From a checkpoint of a small transformer trained on Wikipedia.
Training: a variant of Adam for these matrices, 139M tokens, 8866 steps.
Each number is 128 + 24 x the weight over its row's rms, rounded and kept within 0 to 255. Layers, rows and columns count from 0. Numbers have three digits each. The size before them is the row's rms in percent of the matrix's.

# layer 4 MLP gate, 320x128, rms 0.066, rows 48-84, columns 0-127
096:109110187114149106128081103169139143132148122104121117099172156136106117124160126150139140134097134134119119146113143117135148157160136160109148155104146082150139138178118151124176099165133167091109147160116136106125109134150110127175077105147118133121175154104140164128107154156138134137159123084140106120130089104107119135116147087104145135122131128075104122121137149123176141160089
091:112149119153123114111133082161131158128141141145133130121143167112126126116111151150149110145128130117113092127146194093113147153096115143137141192142104071141116115149145125122142148129124155097117104121114126087096150087141114162132130088138133173081085131141145130127123143099153095145141116146140118162148103128102126127112155162116147176145140102111086112088114166107068165152116
094:076123127127163152125133126172121153158113111131132137114140098130147154136142138128146136132153112089116136088149128147140128128109119121148112125133118172153178101123126145122171139116077155128110129081096149106103136140122128152147134175100141120096125069113169155069111139135166140146132115077154120135120126106161115189117150162091114139108113127107126121085162160131093084117147
105:109137153125059097097152104122115108108113136093131132132122116154100163154103138097145127136134097125119159067176111124111157107135125112135147122127132134143134114085098137116077121112120175117093144106112170155133137131146151107112137118127172117071165109134125144126131074113115142106087100118080099123101116170110136111118130168140111137137142074158144102110122108096115142120104
107:107088120126130099151140160141128152150132135075112087148133141100146106141176151144106115144137122123087076125090129130117125154160128164124171131132128151143125135125149105156120153086100124154108115104123124153071115120096154121089104103127124086099142130118113133135115128131097147094152094154120109176113099088121141120136119096126126125117165137060157143137139102128132073164171
091:106146100161119144154119122154144139109134146133131144139150120172123159141086118140102114094122134119143151119141165090109080154089106094100176133182106107135132116127135095121104179144161131130128135136115135047107140124115140122129159095118127122119135181121131083117097139099130153161138114160109111161132147128127124114095087142103126148124162130165108168075127112105169105118136
099:121086137135111151133128117159171116148127171143138148166083130096104149126107131111157095122126123079139106182118133149156081123095103132112074142091086107088084105084111106116113115118205136111101139119105133131137135109135168109163132120114086123089126123125142151168107158147141148106132137116122137123150118139157143120163111129168157139132168095143126157147125140139136115124131
088:111110114144106129158122133163134148147161131140128143137073158103142079144148151127150111105151113128138114148115112128094150166115035133151157117106142149114125154108078161127123111128133146138127095127157120144119159155133130075136108089153133103155133146089114144117131167169125088151155120072158103123107135123157128151119115107122145123145108114113116114146107176145156093171105
100:101122143098113164121189106145149125150159090129154122145126144143131148156138116144114100120156123120122125161130099176105115083134129136162153115117140167153098117116113179121160151113138168159110168134135153158113083134143126138117161100118127172109126148086112127127101110177157123126163066176082114131095137122131156122101116143118137114117125133104106143068125099138123119151143
099:124128131134164145140107129127094162120097115124118072121129113152130166106159135131121109148129145094111092147165089102112104117129082156156145148147090130142132122082156130086125142095136095132130137161098153097132121131115141083082111128163145156116120088139102159131095100109166136169128114136068085136108150132137163090105132116154097092139151134168143086120139149121130151144140
104:121076060130137096120171130140139129124140109132110131104106122102130105122098176134109135155110103147139145082104117101105131152142108141114142115104139098104133102103157123137121148078102103176119166096114124155135131110093164085096093161135100106117145128097124133136173089135093129076133118139134122149112076087132156132113092102151157109135138129124119117141118159127174153111114
104:118109154145170121111129136166131104121110132112170125145125142126141141148121140152101172132127143135141145119100157140129133107156129116135164109093148095129107119152175108118106045151122165107130107093140120130112077145103160121144112103141141171136137136115106125099101117147138171155155065134126158137134153146107100114115079152113120140190087138085121122122104141152118130128073
122:186154144117158159148107102139100127101121132145112113109114139109107132162120138105088122148127150128145071065159111109098106171151170128091117126136123129141167095085154141139094164124157139110102143117092123104094132125133120139159093157124134114150092144116125125088154121088108140102139134159148132081137111089161089144142105099087147120135139133086116127122133092141154114119106
103:157121101195116127144110098130137144106165144123138125132122178138125108075105136124123146117099162123134092131174137091117141104129117073118112146136114140143097099109156100121119097127118119181147100097082153098097148090201157108145119142108100114121117144083128156154124143092141136133109139131133137139132174141172090110164126132107139156117139122095102131142109094140125109122117
100:142135144115177137156095094125144165090140131151127181109161109123133113128109130119131154115105164164119125121079151101117139139152146116147126127147119153111109086184136142143077147094147127115146098126107150128144120172158098177165153157111146157135128153128070128092119136083126130146104157097130155113122136125085153102139128154100106111124160141119127122120123135079166086131152
097:118122111143149081099104086118154123140150122146123155068078118162100096126113077118118084161115100093146129147099123118095092084169142114146080122109108127122096132097124155151109103142153128109132113141114125142119130149156138085126121106107125132128116115116084143135108157154141129132082150120114121121093160131180127153083120114156115099128092121175127138131106121155136124165088
094:091137120155149088117135107155081132121143150112114167121108108147165120118114162132134139116136086124133083164142123122140160133111146081103109128154091099089118103139113073142110146070146101178151128130102117080166132113132125131118153119119113098122108154109126140172147126138082102102164092114127142150139124110135134157136136145136156141133166187144168165143136130100139163116113
099:129131138112103075153111138058136102138107101143149146067133155148123154120137104136123143152153121130177119137141117145135123129078161123152142073150097098145106114097093115119134107155141093172113111162116114108113151101137124133136134118144158160154117127124128131119129130129162115149107144146134056145123130162133073119097150091127144122096062151128129100159117155114112120113132
094:114097142120168167153152130090149118128140144093170149139138123124128143116151114131115127117173102121151130100131091143106127097138123127123129163094142150129147072122125117099149119152119137138160097125122111161122136122176125107115129091134125206134107141134123148089169115099112098114107142103142080131145126150175170071141140085127094088194153131115137146117139121140109109131118
100:127122150180116132132166110141109140118138120147120123138165104142130120172130130116133141126113088124167074119112170142157155155111118116130102117163073126132153090118136105167105115142131145125105129143130113139143121130124159091075136122095140176100166108112106070097155114097111085112131114090087085124078185166140126120131117154149139149150160148146095130123120138114112126110139
085:064135147154121151138123107099150139093173120121111124130144161151117148123089123128121128108131126130111101097152115139131107154110107142113096136106095133107171085106107073155116136155175164136152122136165149111129140114188122148158121124109093184107182121099159148140144109150153106107132143121126094152105092105174119129124149108135129111119132115101135130116149182127160124085116
101:128179123113181128142126114138118132154121089154101149144141158140166117139097153150112121112117064144182150180170131130115113110146127119103108112103131165102106098133132139135121073134120166137104148147117122104106102104124133162126130130133138114144099174094127139150146126086126135091143133102112158117136140121153123112121123132183095135109160111080143165148176141150132100090096
108:134145111127148093110114129134135117108089151056154095143144108103155097132129125114177100192135110115111117125128101180108142138123105176141141081111103162135080129114121152096166151132105128105120158105120117162106115132124123141159119141160133128104103114096128128091172119128150127127165147154094138189130121098139071127116112132100142086096118148127127142139122150142126098115143
106:154087114094150114133101135145158141115139170129142142121155173125117134117141108140133092120157143122179125120100181127105132176125100087075145126127122138097078124120150095134114141104125168097127133144148134124114200100085130156097126133094160149160130108137114122122135117157107101143108082097177114142125102098144125116147140120124115119108140141129115108153175146088122117163095
096:118129125167141099133095147123117173113118104127094135144115139144129181116133162134098147159098080131132081123117151089122098073111154134114141077116096136176124169120155073136119139144124079124137176128120121116147132109081127120114159125142122136141089154105108114103114150150121154127116137102093126151065109134129115180126187127136129108117124131122147139159129160145130142127110
100:170097127158151130126131107137194176128129117110133132136164113166153163109088136138095132119132161176134143129123134106103130133107120115094112149106132115107052134150146127158080116116112123136090137122131148135132115150175144138110141122083086115164140160116124129109094112171117116144143093088177119150120138125118136110154124141128139124186157109133135143156082117085154123120123
094:167124153101161143182090181102126117110146139097165130122196123146139096145153096109149152090089158136118175136146137109136141142149137114094123127141153102103131113173123145142126127097147113108107136085146127151108174153107127127146150150115112122094128126160106117131139116157111148127168095133145137097161180112134111158140128072093132099125114126116127143111151100140149125163155
100:126104149159108141095127119164123098133129082118133137097155133122090175144141179143081148120106125114100144120148138090131130089167144134115113133109133148171129123116107129137110133149119112139089157166170149134106159131112151091103082077121101161115096180116120120119113108147110132128116153151137108125094120130166161130115137107107069102134104107180181126122156134152107134137139
106:162135107139152085104115170111103162152153098119121165148173131099111143087101140125155127114075120136125140151116121118145108144165109188120115156151103144126156104146076127109120139095123129131140104093103116132116122155119108078144151192137108085136110150137150154119110137171113157160166098134117142150136125124171107113147131111116103118107110101137138144140153150125118125066101
096:133132099163119138134100103132165137157157138111168091122137120125115137132144156109096157151097137113135118112122111148155149140116090164130146104144176126134103166133131144118081095114149097166130147124082160122079157111121140147138107136162100070110121135125135155127099126100110130172136103123149074167128129116117129097130088120125145165098121088137074111145155092128164100094116
102:134132147129111168142121139099163106136169129128169082121106133144140117149116144139137129127134107091099096085133143154134121162139138119150128191085104105144081109117127106055128177175109137115094123101111152111130128114121160138133146151137168136140173109111167150111122131127129102150121098101093146143120185154152138119114108095137131143101142155123107077168135098107130140136141
109:149080118133136108108112132108108115100137147117137130117117159158108124134125141117136139110155119071109147124120178133141113104110144119120094116188116151134114109063117117099122131127157098140115056102115099124123121152160133120115134150128117139151125124070114123156166120137122100110116175109122097146128091109189125140149162079156140117176077107126114101135126123122155128096166
096:110088129168145124120173141166113118145110133152106177174157149140154123175140137127121132126164132170089097121110115164135124139116172129086112161132145122077137135169147089109128088137165140089142161139137099107119121150136089138107072115168126115110168141137135095162141135159100100150140128133155141116119098127158101135167111119152116115140100109109156124082147115113122134144140
096:098127108111128088101113134169134121110148128140116093179100142139143096143158150137156107131146135107131168094135118110118145146113171143093142181109118104142125113089126149107175132121142125124135099146128146135120081147094088136125074193148142103132115167107125166150129117138119153095086123141124109166117130128137116122109097141087152130113084144132146101146112114157116062118158
093:140131112118121170117095121133114097121104126098157155141090126143132094111131105135152151082112163073163136110135128152141122107186145115127119119128166111131129155106110162135129092132159135119158164167105119089172158103103133113083151116134107174112176134087091136104112107132139152198148141144126102118123123123110115126138114109156148102112129193150118150086128115129128122139125
097:146099123132185141169116170174135137158109171109115152117169126103110112142148134134131076132129112072099166139164121110132136164097124106092130144156106105089122130066111143135154078168137134095119113128107120132101104118144128099140125151160079111115134142152125121115141134135094094127119109112144096142143106120161116131096105108121128127149131116134121121111101151073188118124138
094:118115095112110130125099132124112111100109115135120079096132118151062134150081126117120129150166145132143125169135178130112144122149131119114137107122121180133111113119126158151130139064117093098084141127132147096201121149165136103163134121129161107157118116152150095140125131113115091105144160121086131148098156167172120134140131108109139145114160111167101143143108113129153155148087
# layer 4 MLP up, 320x128, rms 0.0623, rows 48-83, columns 0-127
102:114183116093112110132117100130127136133107133159073149149167125120170152123092121148154170108111118155145068157137149084172139152100142111158134115126138140133114123103128164164119139140159120142134130154140096141082132154086129132114107102139077117105097135118136129140122130140122108159166138101110110191166146117166129150119120115128133113152143155125134140116118142125145076170179
095:156157126103115085201136108130151095129144110139099123142141117123156158083098083162110141151164169112130140134150125125131100166116142124082123089129140079127140117136153128167160123126093130102162163121113127157100142141144115138156097072094139159120117109148177113169152123121108166135118097128160146124121151125131138132070136132099153149094113119111126106109130144139111112154136
096:163174129173147155120164102138129140120090160148123148138141114105156155159106130128127131121144123113169156144121145113126127098126179136161115140128124165165105136130123163141163059158099117137076125126097154161075134147133154109129116135142060117126080140133147137094161156148120125099136157094133130133148129112145160142104179111133127106143135141109118139113080152116149120102112
098:109147179152096120104136116133118104095112115081130130164111152125126139156155106112113136177165129186130105063152146122100148146126109122173125152092099100137143116115156160135139117132152137146084120092154160143171103130092160095138088132102172144142121130136135156120123109090143163113101130135157135118110153135148122147136127121101119116151129076160146171100097140136109122100125
097:131100154158134100159101156093147143137125134178116129136148203133111104121141116119139125113142153175126115094144153117110091174127119101110141121137126148136083118107121111110096150104170108119175133124111093152093121132106100113127175123165135115133116153123132099151141128088118138118128171171093109153156118147161112138085084152180085094117117108175139126137141127126118135124131
092:114112087131092172153141129138167112103132110168148144127158103149133117157116088117154128121151172106157141159114171099135135128117101163127174154155104107128112136138155097171128140145116146107129152153162143090096122174115129096145122134098164118128116152106145106139119146097131133162166093121104136134170166157149135141067157129111129155150113114161103144122110114113170112117168
097:111132138139116122103113133116146100150106166118153158134137108155099107143160142118146113125146086094136116150123163158115158132127109136080155118129144105117114095154149111075159138084071141117108122143149161108139122101149155142124166111159126173094135129141118110114095145135160089181114040107116085151126153113155138104154150118151134130113130135120118167160167134127127147114144
097:170122136126139116100118128103083114084130126098100130088193152117152131142147121161132154132108065175102139113119128117150154108139168148097086132135125128197162135154136100144134143116145132102148137177145107107109096119112082115140128147138137112129139170170101165135135112109129147130128112159081151113131096110122150128131132148156119107145127147145138174143133104121140102106177
102:127138122169155105117126133100114142117153150110104118119128093150123143100110154164111114127106080140173142143136109147126146064122136122101171123152157145106111136148126110129179131147113059124117164115123128156126132112118122110114147104120139087155105128122147138128114121095089088097118162105143115102104105110135128115186121067121098153124159156107148165137144123157124166068107
105:141149132113133099110098105162122113124139122103110123153167136115143137153108159126125164116105101159118171163162122181157133103079128124079103147111129172121107132102145162108127084138096118094087105107121128147133146167132145146186102157115127145135107092141129123125132111133155101115127170094199130097123120145114128133119131142176143138114122167103169104104135134138117085155137
101:133130087107120162137159160133141115146156123115128103157136163100111123115135155105114117146090122170086146164143101110132130108159097147152137128139179134077173103101111158159144146104099116118159103087109120151114148109107154103150106131117128080127131153123130118107111129175127132154132121135106087100131144116134164097162109204124117137102088118132174154109116119115174143136125
101:107095139126106111094140104129092158121127135152122120134139126094122121140160142087146127096136095091087142180114134143146119118137085154066171133163135131137097139123114174107118094128095093143139111119107120133131124114162125113125135075116129129112139126103083184138098128145108169160166135158109097188110159138112152156110088108152106142140137130128155094101145115108133145142093
111:091140161150106130147089113115139133151120174145087132177115111131104150143077128138129126165143132130112139150127095108129099167104092123110137163125114149144133117105134194167152146149146146121055129094099122110113136126143091111092129150110126127143107143144138169116118136139105162102127114191132150133111118122097133146134133123116092094135115118156116125083144175167119116111175
101:113166137136130116138119107115167129092145120134144148078131118158123115120102095097128139081130123096121142108117152123138086065117114128162147126121160085172115138104103068102135142121102108110114082140157128149177102139120129142127093110110134146094121100134138130138117096135120150127174131100086109120131132155080111108101136160121121119087115121158131162170186085132128146102137
103:156128084110158106111157140147144160095131108147104143117147155132112122136070103113129130123145123141161099109107144065086124133146140123143114135120122193136155095154131161149153114140140133148116119110132133102112109175137120159142128145115120111154125164078115159172141128141126147114155171125118131102115140117167167139098121124093152085158137121165102104114072114165153110153163
099:122135153109135153161112107133112152163159137133140144134159143140127158143096139130128127173164110102134123127112096096122150120099111180135142151105143140181119121103126113096115126109047078120124115142137173185120105062111125150113152133164102137082152138131151134103113152122145135120099161112173158123125149124111086140135150138112130144128108128112110137103119159137088146096089
104:105131119136117135121147097129168104114123103087166109112170136124163113124126142152133095120153137177100102117118102090173178108139169149109113110136169154104109086120131120132113126118099080128107135157148124100124109137125159166121109119124158129172100102142159190111147152112148093137151103111125098121182160113145132136183120111107097125138156164121151148139152108131106152133124
104:110089157128139108110126156161139100146121123133113131116136104100112151100101106153142127120154104159131131067127096148131134163179115120125122160109131142169142141091092127180115148143156134142131151148143157136126109123107104111122098143121126172081118092107156111137136129111113126142128163142129075095089092089129138134118134154126166127152121076176174124077147146158140144091106
095:090163142185117120150162139154116102150153098107141131127117094139123076114117066136129134121149115126132129140158134126156145146136144076166128147116086109130123132164153149135120093098108138100124089131129154095120155117140130142157160171170100133099143135107143099115124128104141073126101133100118139129158188126113124182161128143147095131174142140132147119108093157118134132100097
102:141120106105143127139056094107149129131160126151132121102126154107167104115179119127122128099098120116115116151158109167145121118133140119108113141125136077141107098118118121141116131122155133083110127138128107109135094151137130139102134127188032142140136120089107117143102156128123098149143130112107111110118128113096155189107099156111127113136115132091111167147106107145112069135158
099:094144127136118153104121106082150139112123150140112186108116106140120116124086123094130136093140104097133095124146096170176171119143106150152147135114134147123146126139133097137142152118168149110142093115158180134126114142130143174156122139118118137120175107118138143149121132103126102122135155094133107141113110153144143164132079119174114134144112071127095084183138168165130152088107
096:137106099121147094123135129119170137108150158097151183108134122126118105128168128153148122117149127102114101100116143089143132106128128157156145153140147114106144129141097102102142190150191141131152102085111112156112112145116163127126155150126054124087120160104132098097106113112118122138143121135152131121157120098162163125153155141069178106114138134151111102091103133138137130159110
105:089109126150097160123129175099096118090106131104108107101117136111181151122145113123175117119101152113130120106122153141153156100132141142147146157142115139139117120114113176117159127134117127170156146131130116134078104125116121115101181102132115130082176069141154114131103094144129114181147123144101071123144151144132120138143116117136137094126082133151104071116131110139113177127150
104:146120147144099149153163111127134117100155117124094125090126143147101146149148126113121154151134152128150129138154152119127055142126146155136122138154149130135137135152107117127091094105158139139148159180116121113088147141159089071115142137108139147138145166178063159117130104134135175104114173145108163108140133104123096148120097140090115123094140138093129147105144103144140154107076
096:116138098165112142135119120115136169138132119105094087134134142160160123114113154159105154152052104129151164112150165114127150113115140141099136115187098116151097137118153113120064129134179100130129159113143094142167138095111127123132161147136119170123105167163109140081119143127134143139154112101121150154131114114103070133146164139097093113112110144107110130137170145144114127135131
100:146138140099133110090106134109091115120156097153113122156120141113107123097109127134131137125093071133124118108149141113154087107173133145101100091126133141129164151080119153111103127158139101128091161115083100047136176116111117100139047128113095137138100121133145162143128137132168128113119136151111123143101089118127104131150122092140127147124134130120166101095139098134109123163117
100:122132099132095140106145136122110136138111121131116155146121095110129146081100135143154148170140155127139172171102154182101116167086112106104109141145110080144125115126138131126147093189099132116086108150089138117112144085123119119134142145146101129114148150154177149138130138151127109143116119119152138107168096148125168090131140153084107148125075155083093147099105114141113129139164
104:134133112063117100085136103107138124130134133132109133127130156152098122182123154081126139107164117098151116091115141155122138105130099130135163135116137098111135143136091096110164151126140127106072108106132153129116131117130148082133098080109118153099122143127117120147120066194110132145162102154099127148139102147132132118167120173144142141144130126160148174127150131132144126060127
105:110164127094120148109135096164100127081090191122108113082114105093132115155166108085123080145162149123112140160118105098104149129098109165141119108117115104138111117149163161153153104127118114103112122136143116139098122086121188133106066097144104133111166105129137162151142130158156142104122142104137086168112121111129155111129127128111146131133127097107122124117144135090120093149125
099:152114099118093145124100131119123110119140103147165167146104137141118149163165136100127131097196149137121149080158135155178133140173177129127118157108102089097145136117172090126148096149112115110115118074151124123157145132071133095139099135118125153094113116176100123086137119134099153165119152115123155126110116126127119102136134099100128097135128110112128103113091150112114139147161
100:162111100182113117098129096102119145138134116130129126114092160156125112123111141127143148123120114112118115125092140122111137130090125095157116119161113123144118109141134142122117119126117102117124144116143122146128151142090133117163166114085115072181141138066063172097127132145110141141078113120097110115112152154138130102109101076112128186129138119145129149133149171084157107112069
102:134091153130153158113150149129129111139136156131146161110137162114150189121158148119125122172132151169105126130146092089127127134086146138151183155130144131096149097123165108101132116114138122101098137135129141168103130112126113144102128148115125118123098095136169101116099122180134104173100149114150114141141109135088156109117108155112142127176117111134142137157121137150147122205189
098:150113142114107162111114122097150117124138112154140121086140106131128146085159093112156128133144130096116174111125134158180141136123134123101141132131155075165131131106125140127110131116183119145103087135113122106115169093153144142154121147149135175111098120120125065135128119120125137086123122144153134050155134111151141123121141159112104070110136102122080094086145096102106125108123
101:167112148100104126167168087171116167110071135117141095148170110128106126146156107118133137128120138162160150132141122080137142160127112122178147110130150105103143133141176124097157142103113106101143158124119100105149139093146142127099124133127128152107145129124116089159077125124142137103130164112162143112086153140110095152120103123119095111108100167162114140122097153075151106147148
106:174142104150118168108128101131168133128175107139138156144108163157133164109147147142161122134107065114088106156114155133124120166112130138141094104154112112127162097102148145148096132125137130135152132139170116084096130131149106138177143123107118121131136155143113130141156108129131145128167088101120165137164162130088182142113183136141150159128158107155083116129101109117098144108124
091:110158133108093095108116157079130152083158103141119073128104128191138128107075111148112126128157157162153069158111111140111134113139138090171136147107120132144143105173131162143129142139141114155113142096133136116124096164127143175151151168123154147111144115087149105121114138133131155132148141164102159097101152123131127143137151141076158122141127129107141139115126151171121105145095
# layer 4 MLP down (transposed), 320x128, rms 0.0561, rows 48-83, columns 0-127
100:087154114115138146126088135146180112101154114107136177132092121125089122170088163116102126154135138135128159119094123142118121142145105114115130108143098163127072072128103102124146116137145160178108133149113123117133144086116100156134180106160142150113128133155117108133162125121130164124110128137122172105132111143100131091112087144108115107080116111104133134145092121169096131153083
098:106112147076135128113090136141115103172159158142150153115112164112123140116174114137111061085125115127127149157089122153130087163112102168133127165150137111090156116165127132125168177128138130121132102119111112106125121129126065133122141104133124083122112147166118126148134149129129097126102135139133125135103147177159109110107176111108143148130116094160121103139091081140111136135162
098:101133129129135158121143121120088123128118118132148089123121124153114127153132143141088149120203101128105124143140128168170118127098128114153099157095152126140190172133127113129119095117143113106119129156132072144120148120118119128130150099153115124086184143105147126149112155083118140083101177118168155122133125166112162077116088093109155111154150144118144110150134096111163117129118
096:144146084102131120118156077115113145124118129180119147147150088103135109116164161100147126123124167085172119121070104095161099135151147108102146147164119103095126133140078134110126063141157122170130143149120098124136113114098135141152156147143060123120133118151156150186110115136131108137152138132101107130127102167154140093127150125122106112137154129135119124118111114105113156157137
098:115093127094160118133138121141105145112128093091122126106112158154157119115166107143109110104143102215155096132123119103075125115120168147121152073141137139183129121127150141125161120132150149140096121112116182144118092129054138162143131123131115153132138109133118134141125129150076134125182152144145131128109126121118138150115115143157137128132140151110092122126131151108140089091176
095:120120116111114101098140143144116126150099097132161127144146100146131103063129095112148108123123141166165130145085101140189083122128133088142102130088143167142106159180167157134132104149135093121119126134110142162114143138122122146123092133156088140107119116114114145133120140081105125162085137154140168103119113149117175119086153135115116127190132151116145140125131118153097122173140
100:142128179137141139149135148111150211081107147100128135116165081175113168102110149152103119129140105107119099108088139127138137163133112131119140146194118120184109148142092131144138124108151120133118144112155136131120168104128104131148082148146159117140133101190089102140120169123143104127131137136140160119145128128125125095108130098132117125128128174118150103161102100115158109128135
092:146084142133119133154133176132130114114108130153136114128099119132136128168119126134152147112152155085132128129135155124088153128109131116135129123113123145098113160147127104099118133145112124162132124167114120095151111129154170120132163110063183165132150103111082156099132107125113078123122093135135131096117157105085115119136173171076166079128125147126076118117108116119182145098113
103:132124146147115107075120069117131100126128135146149121131108149096109171082134134102147188127127141102114111149158137106096083090156162113132094114131095123141100060125144140155138139095111134114112147091135116129164144122150102066085140115102124151111123153097117135163090117148149134157157127133142105140130109113163157115106085142129157136147114134157140139100165127105162138114130
101:125110117100178174146166164132175132176104134087111124103153136143109145149131101104124074167152125148127111152102155131088151118126134132140111096110147132091130099069098131135090156131100152131141099135106175138108092129139148138125137124131134113144156131176123082096118128177123121106119086137129112152118146122109127106153118080106096143146107113170117128120140158121143107106161
098:136100145109135179112128188151102107106166117195182121170124131134138148124128113082129123139097118154114124179144088120148130123130131191118127142088143109133122114154109088133165154144082133139153153112133148121162119138134128085132103153111115139124147136121074135135155137136076099140106132165130112113124148101116108131107110107139155127139153134114113155106114125146089136185129
103:115116113133103119110161134137138131159083141123099139120119165087131064149119115084125122138157109123119164114126097111173105118202129178137127100154110168108130128109113164135133103099089176139145193135120122165122128105127155106168125142154165117134131130135122120148121120125120119141136149136125103162148085148121135107072124122089127117107127116132126109128159156143161184114116
110:156116118168162138166125135079125103109122161144132144105128104113127112140158183182121086122103116147105146099119162111062131126129157168111165131127146121093166150121108136116153160132106159122110186161121108128116085116102117116093123137109090147130152106146144140158123143093093143147141158143140124141100074113151110113130113121151074128132128137152101130104118127143129085131153
104:106141150130152117119121159126137101121110161100162139117132101129139146181097153110176114133165118104075130147116143126161151149115105169093128129095165117105127075170082120112106157149146155153099151126121121155147150121095102104102139126096129116143115151140174129106122142134116123121131104137123172162113098135147146131158132147138154120088135123203152099179124113091125100134133
107:110103109119160156138088133141120160115097158128107161099134131135135119129134112136102126113130133165153078091138106134203160122127120110105164146164135115134150145130122143109134130153132099151101120114118127088113126126117109168151143126078130156128154124121097124139139175153142141098095141181151110174149134183118155128154188163138138155168124145113134100127137144078153113113093
099:150154118135121143148086144130147087122126114136107174118135151120119090125122143143077150096050150164106132165134129143111076152158124117120169085156155156138110150168175136126113105102147147167109153160140151127105117145136141128141163181114119128120129145108128110121126091122148161090119099080140144125121120121134128102098152104097149116144130124161119137116123156126184143161134
108:107113110129141109122136131116175135137092113099150130087121132095156078129100122158135119171084122130130142110113114114150106135116172154149105137140112155104151147100139143107120114107142121142179140165085114122147123094119096138140126148126132094141133130119161166139154118123130151128145156096135086090129157184081078154110159121127123128128164096119177129111166170084110165145102
107:100099113176141099132101103123169121118107124134133175139163123184119136099138122182129109115140128139151139168100119163075090137118127116120116096165130136145088095135168141128125135118138117104145114132115139128137149101163155136083143166142127129162132149134139093102173152126153136154151099118123131153142157158118120120116110125160116121084140112089169155142141104069129142187134
095:144150158172128125158133124135081123074143156130127113173122159158108123119139090134108157175134140163117120104138180117142080127114136093185101122154137104144140147162142103127072128105111131105090140115168177105145082128107144134130121128101129084124144148095166131136125097124134176167139139129121136083133156138126113135101106115124132160148122117128138083136142130170121134153127
103:123137117143122156122134166159129127127084089081115120156131142162115109132122125093147149129100116130134106102099142170113154164086144097133166106127129143135169169179129092183151119154131114154088099095112141143139106108117116155123116132123163137143124124091156174121178121126134135117167144126142074117121143076099120140129166143110166159122131156118141139153097128168165128131117
100:143115127091084102103132135109105125119153158186150104124129143123143129129150086098161159148172143141128117103124143134201150134117163097094148116088164167109115164153163150141154135151119151099103124133139114128140103127142131125164140100118166125097156127137053143142123153096147116099122116148149127124110129113108127128111153158162120127152164097081109133120157122129111114138178
096:107154152117161110124073099118162163143122126131129132115135106146099155135117114126184147113103136085112087102046123160099133147102134128162127137138084127136124073117140092088147102121123105106147165109124172146111148121142130126149130133137132117100133138104123118096157104112134135137149103110109129080114136070137124140097134116099081151135134172113152121102158092121144123129168
108:090139128105125154175150138158104160103166110160154129146128148116117116148132127105110112104152140105117154105114135134150127119101096092129114157140186092108157099061154117128137110126124131166086128137147129108114118145083132129112168112117146084150113119108076084123099122112127121174161119121154086158107125151168125137164145151139096163124096114136128152103138151152113121172124
101:169119130104126153122114121113131149127107069117135148167099151154093134140145151161124159068169142105118112139136133103165102127141163120123132091141155099125136168093135143138135117124128089154129134121127133155127113121122149165143129135135091168088091131146113127097077108160128098105123141136161165124168136153172112146062129113115110130081102100112182130159117154127118115112119
094:149158135114115115167126142120141185127129169165086115178143124123103168125135145126135148102097117142087104113085128134149139097149115121133118086148082084166163139119115182136111112124112120115124129151148103098163074126124155141151163129126152129104126153144111126157149159124118080117135126151088175104136108137140123124157110093122106136145080188121124102112139109122123103116145
100:185141159096124126088087138137132125121108110107113128138138145106099139138138140130121168130091139103154090113164128128167140134144128115094084143088131130101110095088124119150130102114098120146129131088101163126103155124100128161138096133120120067154110158150140100098140074131157097123118084123128138142127121161175129128108128100115164164136133150177116157094128178125143164151129
102:134131093106112101123157146110126091130113133161152100139089087102133149122110155140164124129143112117124109124129163107124109187136171138065145126143105150106105131113072115157139125156133170088111164100133071158133078119114096111144128165135094128094092139124113152123127117109105100144154111137106133154098113179125133153136142147105127150137151119120112111117119135156104144184093
108:106103133097116123087116154131123113156125103159145123138105150150112117109143109164137124159128098093146147143097114092150102131108146160112138163141146120106147155092123173097151134111148128148103111155111118109138117093131066118158160111147136128149122129171109182157122128137112111104109128123158098138141102136151076139061125141119048102162146127104152102142096152102123123134141
101:120168143131134141125123127123093109115123124114124089137097140152116124139120140085093116122164146157141149132085076133125139114133140110153125090114147135151129072101162120179174143132153104107087109101140188125164118168111177138108117141133172115127144132121133101120141117120105151124098099129132131116075158111133103145097158149158157092130147174128132156116201118128118120119135
103:102153143104155152130154132096126128083115076089126142082107141120104135155114158115103105153125126163153130122126117106120136148123093131129141123090140130107110148104078144092105136182098127169133145128134093124118160109084141121139135163158088098107166136148100092091120132155118120087141112103128168112111123116148136095087102119129121169118168202126143119098126136135138121159123
100:170102124125154097109136101136133130125121126094142117110104146157120115132113152103086081161101092112113098099132087169104104177109152145152083114134110155121171156164115111098155142082120122117135139119136126139117146094134150070110156128139120127125162125156166132175140122133129115141164127098085131116136116130154144139117145140116117177133098125119161171121080140160108157176115
106:111130071093133124112072151116176131110119137171136127091134126144124113140144116114137138101118151119141140154126120090138177136134120130102095156151132111084097152098085146156097148133153096129130124085090147135077096116143149108159151100094136116114129147106160126128130143120091128109116166110180121111104113164135113109154180178138092110131159111113130155129101145109125107102153
097:166148122132102082069121127127153130146113137115109116142136116156088115091148171138084073147153139124128145144130088130093122069105118137155131144165133134143128158097110141185123106105152120167101128166150157135117149147166144093104154103156111120133125101117155106134115127103130146120099129109146142120123127084129108169150102154114135145136104102145116095166164176136153134101104
102:122085115213140122111104131128140112145127104112094142114142142123124111144075116082130146097143092120113138121153146174182091117138156120126099140125125149140107104152110130177102167158124070133099104109143148114137147113130110127099115101151147113173148106116148112100150107146143113141138101108145108153128148168135136166126171150133133167165120124120146111154185132130152154120120
107:149128146120123119161115121116108167134088152116117125153127152099145103142132126148092085167121145148163139086166119107117084123114128144125116090139125170120137197171114150163137084128109129137125141102100097104141128147075125119115100140138082118107152124139160147140140137145123167142086149109152107063136122141134109104099166105093111134158158159118127163136142130157109124161114
097:094167132128089152109101152145150096183115100148100147112127129099175117134078136131120110110132153114153133109112100089135102133093094155128081158081085120104126120117137161097127112108150159125134108133122118119143121139150098102132128124142106132168139085100120079097140136136116140135119106051136130111119133118195119109084120150098127093151166117149135135117125135112124150142130